Weights of a small GPT-style language model, trained from scratch on English Wikipedia.
Size: 3 heads of 32 (1 for keys and values), MLP 384 squared ReLU, vocabulary 8192, 4.46M parameters.
Each number is 500 + 40 x the weight over its row's rms, rounded and kept within 0 to 999. Layers, rows and columns count from 0. Numbers have three digits each. The size before them is the row's rms in percent of the matrix's.

# up: layer 11 MLP up, 384x96, rms 0.0655, rows 297-328, columns 0-95
# down: layer 11 MLP down (transposed), 384x96, rms 0.0662, rows 297-328, columns 0-95
up297 102:493483519532536481538473488567542496437489517494498577469486451556496493467482471437526579532481521558454518454419517553524526441533591553441500480478476514521479519506457581504455561536431556499568576490482455506474530497523506487478524564513510480421452482505462523501561493582511536539
down297 100:524504581488534431412512507465554496464433443532482577519455499454559470518527494524484591482464497473463527479480445498535472563493615472542480485560492561439547487507530521539542468508503418471470517426456512448497527511559441453499495505490503527518482517543420522508529529491476521514
up298 083:412508529592453480442465544511521496477519475469488533453475487508447492566536480515503468478434393503512452458568460559429542508536530465512558560544461411498483487490478438551509473517460544447519494466498530483556460459465510528463537501531440518461549518495525516506422478523534558514
down298 089:566462522552549529493576463488579459523468486556484512467505561451511523516450480569494540521539495509506444448463439488505489557456541523515542433476487553551547454465542475446474558533453446498517554496492541439513467514545517455564494474460534501564483521452548551561499442459506439452
up299 098:424498420516454483480508557491540483490465487517443486467420471446508512544559505484514463507443427459520473504586538492454546493509527519476479535422476511504524482496531503455475441505502460429498438511520481514522622516459459457545530506454612444523528510482480510481475526453503426541
down299 098:559491508519493412509573488552477514505550512518472531560514508466491403539539562553572512556496485450462488542490443510526468549481533553469591460530440475498481551470574534476458496470593519525502527445475437580424519543473471516492540525456530495489500471510536452498541518520514515534
up300 095:433511548515487500472430510523508546445509515473518574467502460487552468498495458440530544487533504497447486474471549565426538501589489481440491582497498494493498528498481477571433551508449529468533570535475552483463524493477527489485492481452395513541530497519432567503514583567437518523
down300 092:543533549511522484479493540467453517467500464492474487555429552586543503538569536485548502478507520513497512509530492514527521541403561512497500458507515531447503549497462519422511455488622487538450555450517515529507498448485491456479500530488492519481532491596481475383467467460569433478
up301 106:473485522474601478472510514489477435562430513538458436508525474529454515507495408510530470501501485441445500408533542447501512483561505528458463565513480468477481472513487445502503542522428560499470482550517447460440545421510444508442548442486554490522575489511479461551468522495471499565
down301 107:549451484544487532504445435432532486500432530558500555474534547475490525492526485522413565460457472533485463520555527492414527566552498521496476544449485497506480512460452488540486528537510549479593548474470518481591569496493503591488537517457492536497551503416456519477509509470496563530
up302 094:472431530530517517463490519459528448516508472481443457492411401510423526483509449430485507524503461526482427420533507491470466457512472533510407509490509542492461499522516506497440454513487589554477518508541485447482537458512420490473492481473521546417525546481494536524510593468464565480
down302 095:492457467522454571487471490409516504484519496518469428493470458537520520540429465586494495500485485450518538475490461545500462445492445529456511487485448620498503529480508480485481461533499492469451553521487488421496423529566527552485531464549583499530531503498460527601462525531429469536
up303 131:421454391535555519506526529524468488433469549536493490461447478550540514455547451481499502551490439427486489470476455449434543509554492568482485491432517494493535582509507402454500481467479463502466501517486463475472507430482445507517495496500534524520577544487511616484489509511504461508
down303 122:519554457448513421470537532492469518540442510526502459508537537462564480476499513509521491423488563487470562463494486445522509488471536456500521469610563532442534503486402489471511525489509529462459505520479516402460437484500524479462444488582450420502494465443538501476550448498564493504
up304 073:460510471416516478478535491509534534530450496522490442491516593525479508490499525450482438453538481443495524497478522489460502545535501561528477586496484429532500571588476539534524495548507584602556519564467473498405567453456506491450522481466472437536478468486495497465477492495467457471
down304 076:533504506442487541513403490497554529483512576537528449555537512519505516470575583490475459433465513489437469539562543524477460496557456558468503567551503519499476548537492517480485511496520482459417478461590532515559548478509459435478504436504511472461494549469536438455541534538524501446
up305 104:501573449452563455562493494506530512489491489600474446496495513543466535449521541487502469431502532484433480476480547469486548522473511508516520526501452515438452566466428495604490483511407506498502433526507499514494527513472430529487493559565551489490548512530543548445587452481450504538
down305 100:461583516481498500464475464524436561482500533609499515483542451549421474564512519449498522470505580417482493506440479509443520569491475419483527538520483491469479552523545473532492535531454500442499484532489497497436441498550474475519496507571505556486490510595521545498571512448450497521
up306 083:501494484517407466520508499485518470475528502529525428452495473484513414485483486540564524558562474459459495473485504535546488474456547502517458583462537408484490427533498401488414537497492446543490516437391506492465528516497402508560490496546514489525494468484437495502484491527468459509
down306 085:476535486449563489485515450648523482473537474486546552597481525522431510507553535455533510510426511498483512549482484513473513496481505535459510497581529501486575531507459599458495447498425487489531493517585509499470467465495489456528535530537493558489490479520593537473506454490546482512
up307 118:473476507516522489473489472591513508442488470467446477407440474551452406459484489519528523472436496483463508492442499453507530485470484470539492581498467490523465490516495558472532480481467582622519552499490529530524550469476403493502488466439540515472510521615493507487546535503451514500
down307 118:491461491501498476531515488492516442503535527455480414530617508577513468483534488497471522495549563445495520542497479541525464486591536506399485458465535505474566518540573488451528513471435480539468412503497443445509477543495523546491477465495454512486503577542585474458494548511470531468
up308 099:533490539525491488500506574504473561488535530564495542435489458501542519500496474394496435452518491488574510450480460570504532526586479587520503449464554497449519557482413523528455506424455482520443460475536563563492478488479452550527455527524527472492550529469505535519498550499439526479
down308 099:547535545573470501509425486519424588507392568456553526558484486504486544486481452485501427463530530439503552455434471510539512530513521516493486487529494460447481528502526523524430516424540491540492534478525506483520435485483472521461526447519601510497503504488567445491458486531423534494
up309 095:464440492396509456447492498533494535506503456541519511475487425517524543519469466560545550488500464475567449490514494449468552449566505462489509502467447406462413479544520486507502526457501478515564535471498446508519580521513472473457476528504500483451603537457522557466565504577489534501
down309 101:468513511544473544453542493564523567500488496473544464486496467460520504501508544431548564522500472497498567579540512577559469529555519500560500493422547493447469520457486425507510475425505534466498484522569518556407468469451477527533462519497467478564459504568534502527490505429586516516
up310 092:503495500469563472469501558493534472457584493526423534503543475467586509472559420475473402538511408479518467462478433487487554464455482588511521472522500468530520487511475518505516495481487479424447471497546485499411528489501489520442464556551541470460527437539503524500422551495461499514
down310 096:499519546508495463551535515472522569488475545536521535517545460455475397446479553477461572524474545529490529511506506550496455524533582483537543502496511509552423493446516536536525485480551400468459570473504401512512485597531542466535537485473571444534501517480481485501494522504479558447
up311 107:435519478471503536522511498446511428509457525586498519424516410469537528543510492500534448489453479587537496491498503479463545525551534571497455499507540500521450497474473498557521453458443547518485503518577569498521499482449438470483467532556520514425520515559534478450426558492414462522
down311 119:452468592496447497513482500519498524499522534424467446521461461568491494490511521483532464543457505464477542539521512521539452512529506543426444416491533464521578568503463537418507478450529511505460475541528432480524466534430594509522529476558545499470448467505421496492471466458457533435
up312 096:434514515518472547492488477563527436499458494485501456470482441549433522503444431494456491520489491432510461453591399511470467446527483556444531502462454477421478490470512430490540513508454561498512505486510453494510532450437499577522522554550526541479501542469539470534448502486466583543
down312 097:487533491519528528531520455506511593477528499480565577475533528493500484512443475524397534515508538508598509480532453489497473533411502470509524441530441543480504547459512577480409470472457488518490525480450464483570476468536534519536561557473578545534524533496445519460430469499476493462
up313 095:452438539467472437481585540553525519533526494470492481397354494549478461500496481532541513519472465474507470512466508505446509506547458464551466475520439491469501533465520481469496472448520494516493432578512483541521579513510514457429450569494490507474502533553529486495568495536451565512
down313 100:476453527502485554432488538473544471577457513536517515441489489469543551488469427577499414507506468538465476524506515518524484493521497577477437581422392477459511476499540484505524525518478507498523457489561477414515506527554486509512483399480488491561537569543498525513502533474434471467
up314 103:503460487528509449489476504537454549522491449430503544476477431532557463446488478551488558483550491587431506488528418557432516526506541502526522490459532450445450480509500501545446451452462508490511506508510514469553499463442513464526422498409516491376532508495502441488552564508505492524
down314 104:477463491487472579599409427471570496510488527432508512482545531527497482490491517479460489544470503584559488508553514529500446437482493460479439527521514509559513539515522464467604467552504484527477527531601443566512574520443500516573530485517500459501467528541548500487476517511497494461
up315 087:440381451429513476455562508526461453476498499542518498452545458550444467431503505528482488496511510445445469522525513516482507478555543496510477504439495517526522532503478476565534501467528509571455478490515518571530497417472474488423508510497544421497515474491528462449583491474548605546
down315 082:495479474471562512464493496530466486485483471437479489441542444547481522478560591487545513497485477486536469529507492530560497446476570533499498528465521452461476495453520495509553482454698459463466544532533535528510472483485506503470487477515480521516520580529498539509496613500519526545
up316 109:489457555564524433513496523447495431426524478509423511452497495456626490589532499439525484580490457471520511499512444571438524487478534556566472533488439486484479490528520468513463500475470483455510437478558524500509517520483449498533503505543543486481509551578542547438489512515487502562
down316 111:522549487519453481547513478476501491506493530495424473506426524497426431624513540544455498551510547516445552409485549510497479490463435519439534453473463506468434488528494401490457573526512492563510504444471483480538502536474524532456491537432535474492517513536480530494567560490516521462
up317 119:494490484528516449503454550574543502492489472477515503457442532509523484511530493456512495449484422458562485490511507560492550472424532530502522492451493510507496486603442457491449428516421500525605609511496558474507552467500496515494504493483456442512514485569526566562499522557481564548
down317 128:510597542481477529502451443535546559555459521512447444584591506451551499553524491556459524551561496572487555458504485482540493478469549543545528463444531524508518444518588515468475524477536491530478506453464470456492546414501530451578483531487504493511500524526526535510545537513462484462
up318 092:458538459487409517444514477479507451439499500579494521462493561525526480522510456462500515494490498415511423487564441538515577485522516506495452484522602510465480525467492500564476502425483464441517496494531589449494481499496477506523522550583508445502475528537593468512507530526432464556
down318 093:509533530436467502575499475417440529457510528475475535490485502436540539531479529550452466496500515481572561495504500568417504523374476465531533459464492530506467546534547467524426440526461468504607461475574482474549480521456492506520475474466543543463511556526499507535494494535477460493
up319 093:504497460462450535510478509491579468512468549525441453451446469449556503520451466481551544506503478427454524476497566517529438526513504482513501505472524393455501501507430571501552515450507495471548451526463518549513533523524468389512510497540501472533478480529540572521536538567473431581
down319 089:507494408523525477496454460525399499455472534413605475493527507460412466503504505545487496507537563519492470502506442483506471419501548512561506488533526527461465466458487537521417499513460529494490547476519493510456491539538496508387537527488494480464528475501449459438532456537584527541
up320 098:522489435487475456496524478503544450535437502485494447467445553465509490550520524467512457517440511469525462465546490535478493487610631516481535522540515470500467582500491465455500540485495550499573473526531517452520518501491442510496426579525561454535559481515502498400498497528486488576
down320 094:527477540483483556506505485541522450494522492496459436526512479485524512475531627533478508499508514491468468548547507505400479534562463575426497486556517542514492495475454459456459465546608463548473469489524503436533495513489419485549522531525513477492577515480484459468567516565591495497
up321 096:513501464499505382460460499526520535495471484530511559481516527468532442478504516456460516510534415442476453411470442515489522457524524497526524497506501538486471532517516463556448384521464542592530556516472577520433511474503484461467512522513522454542572534472535504489546457581547524477
down321 096:531504524507473474524454418456477533510470455500565515456556485455500440543514549470533460503551453482544517514485405463553428444563641480520460491517521538497515580524532529552466558517485466500525551483492487480521552520533469499469564474452496435501532438487487516451523506538471480544
up322 111:423433520525506463491493508573537507521499485483475520511440507593520495444433454525493526537489498404492466506609450474488528449543494538504465560432524432460456459480467469472521483470475500495440503531460491490474505423475508508538514516477473470519503549521458491547497553543424615509
down322 108:409506453452484490532498447500549446415503479548507547398484407479518549491427475534552460457519499510460548499491477495471441526535551496431532513418508498410501479509503526560473511513510544550449488548483486501472491480511540578544470467541557484552516521475530533492484528450480546549
up323 101:449473482565442524473521573489471474442521513542445476509464442508581470447522450444547512499491395452459440484436566504512534534511487451540530519429460462463475542528518474504487433463492509537494478557497547509456528536474489477524485468461511411429460445487561435495494481483504446502
down323 102:553429565537548530582497430527456504435483499463580514468505506498516464426547514501463552514519553457543499501482519579502444542522564565481476468531538488442476530555540512485494472582470527581494524483447504511479518505532504552421491512597449516488521523551523522495543463504486482458
up324 057:509479460488551454570590502473489462536550514482535501589490431561511462512511524528483504500535500431507501538484498482498467504523541488431574501503506447559537554510499529436520553497477458584519507621545456495412506411518513503534504523469490507545472564498545551507506460488466495443
down324 064:529458566417506474521523551462538479529482516476543472579529530498607548453529449565468505535515531536472522506615593544446511502522490464500563545487496513478479552455454510556534519445483453541554574530545457537458520469530478467497467507528481479485519492482515534459552483498517478435
up325 084:517403526582509475515520504521514469464492547458505460503518527501557586488469537449490537545462470527455536434484499479493519465467478525563434529481541486497502523536475509462600496506452567570586545505469422486520466482477503518547479529509454461416528456555454451557429506502497538521
down325 087:559503548491523520488520553535454426548516487559503559542462482493459558473525469531504508438524414465506579478433500533505472525471430440487544450513477512519541501493504520541623531450531523481470477500486526448570544507485549460453488506516569521511469462490440481480482573450536580501
up326 115:456437518477569515455504542498508421466523472532515550481487470483479494492574491425520463529440488480558421499506565491501525451484511631535508462473515512420479489478455509576499474516474467481508493471502510561477562495447460494482514551522532501485505500602524529483527609522511506571
down326 116:473448559457544485534491528458452447502480496467547438453464506527580518462547487502544500428478533496519420520498525507458521485482493501517495454527539564426454516529523534538583493541495428473480485456493509472508552528593446566465462517449541510558425487535512559485508509516601458495
up327 112:410461445487527516449560509540607447469433509547505554430469425540506468505516435461540549507466520508536400476515494491471507439520530559550488519522562425519487502529534513472493481492441504499538543456545442452530444526496492564523542543488509477457461489511534516476553549483522502521
down327 095:479527502495483536473494498513517509518536440569475483534539517424487520552510502503399509463484430464450518539553529472437512478526452452469522491517542459577448556462559515574511423487473420507456402469456528456445500469499524441511448476480470577447460513502518427519486532494494531483
up328 097:526490449479519485539429527554539531557498464531571537399436571543441427473487520431504453450543512435439517465523518453450484516503504585490437553527462497540467547557461494526512562482475479513531514601511535464487504495485498425513480523533499451501482506492515519518478517549451530543
down328 089:500493522516475505492509502518559545452456549493500405460497548467396458470555653436559499433465534522455442449500500551465483471518442534523502489513506474577472520547487492491499469534564495510538548485443528523476496453523504536558504493449515489474481481558460468490536538475526496565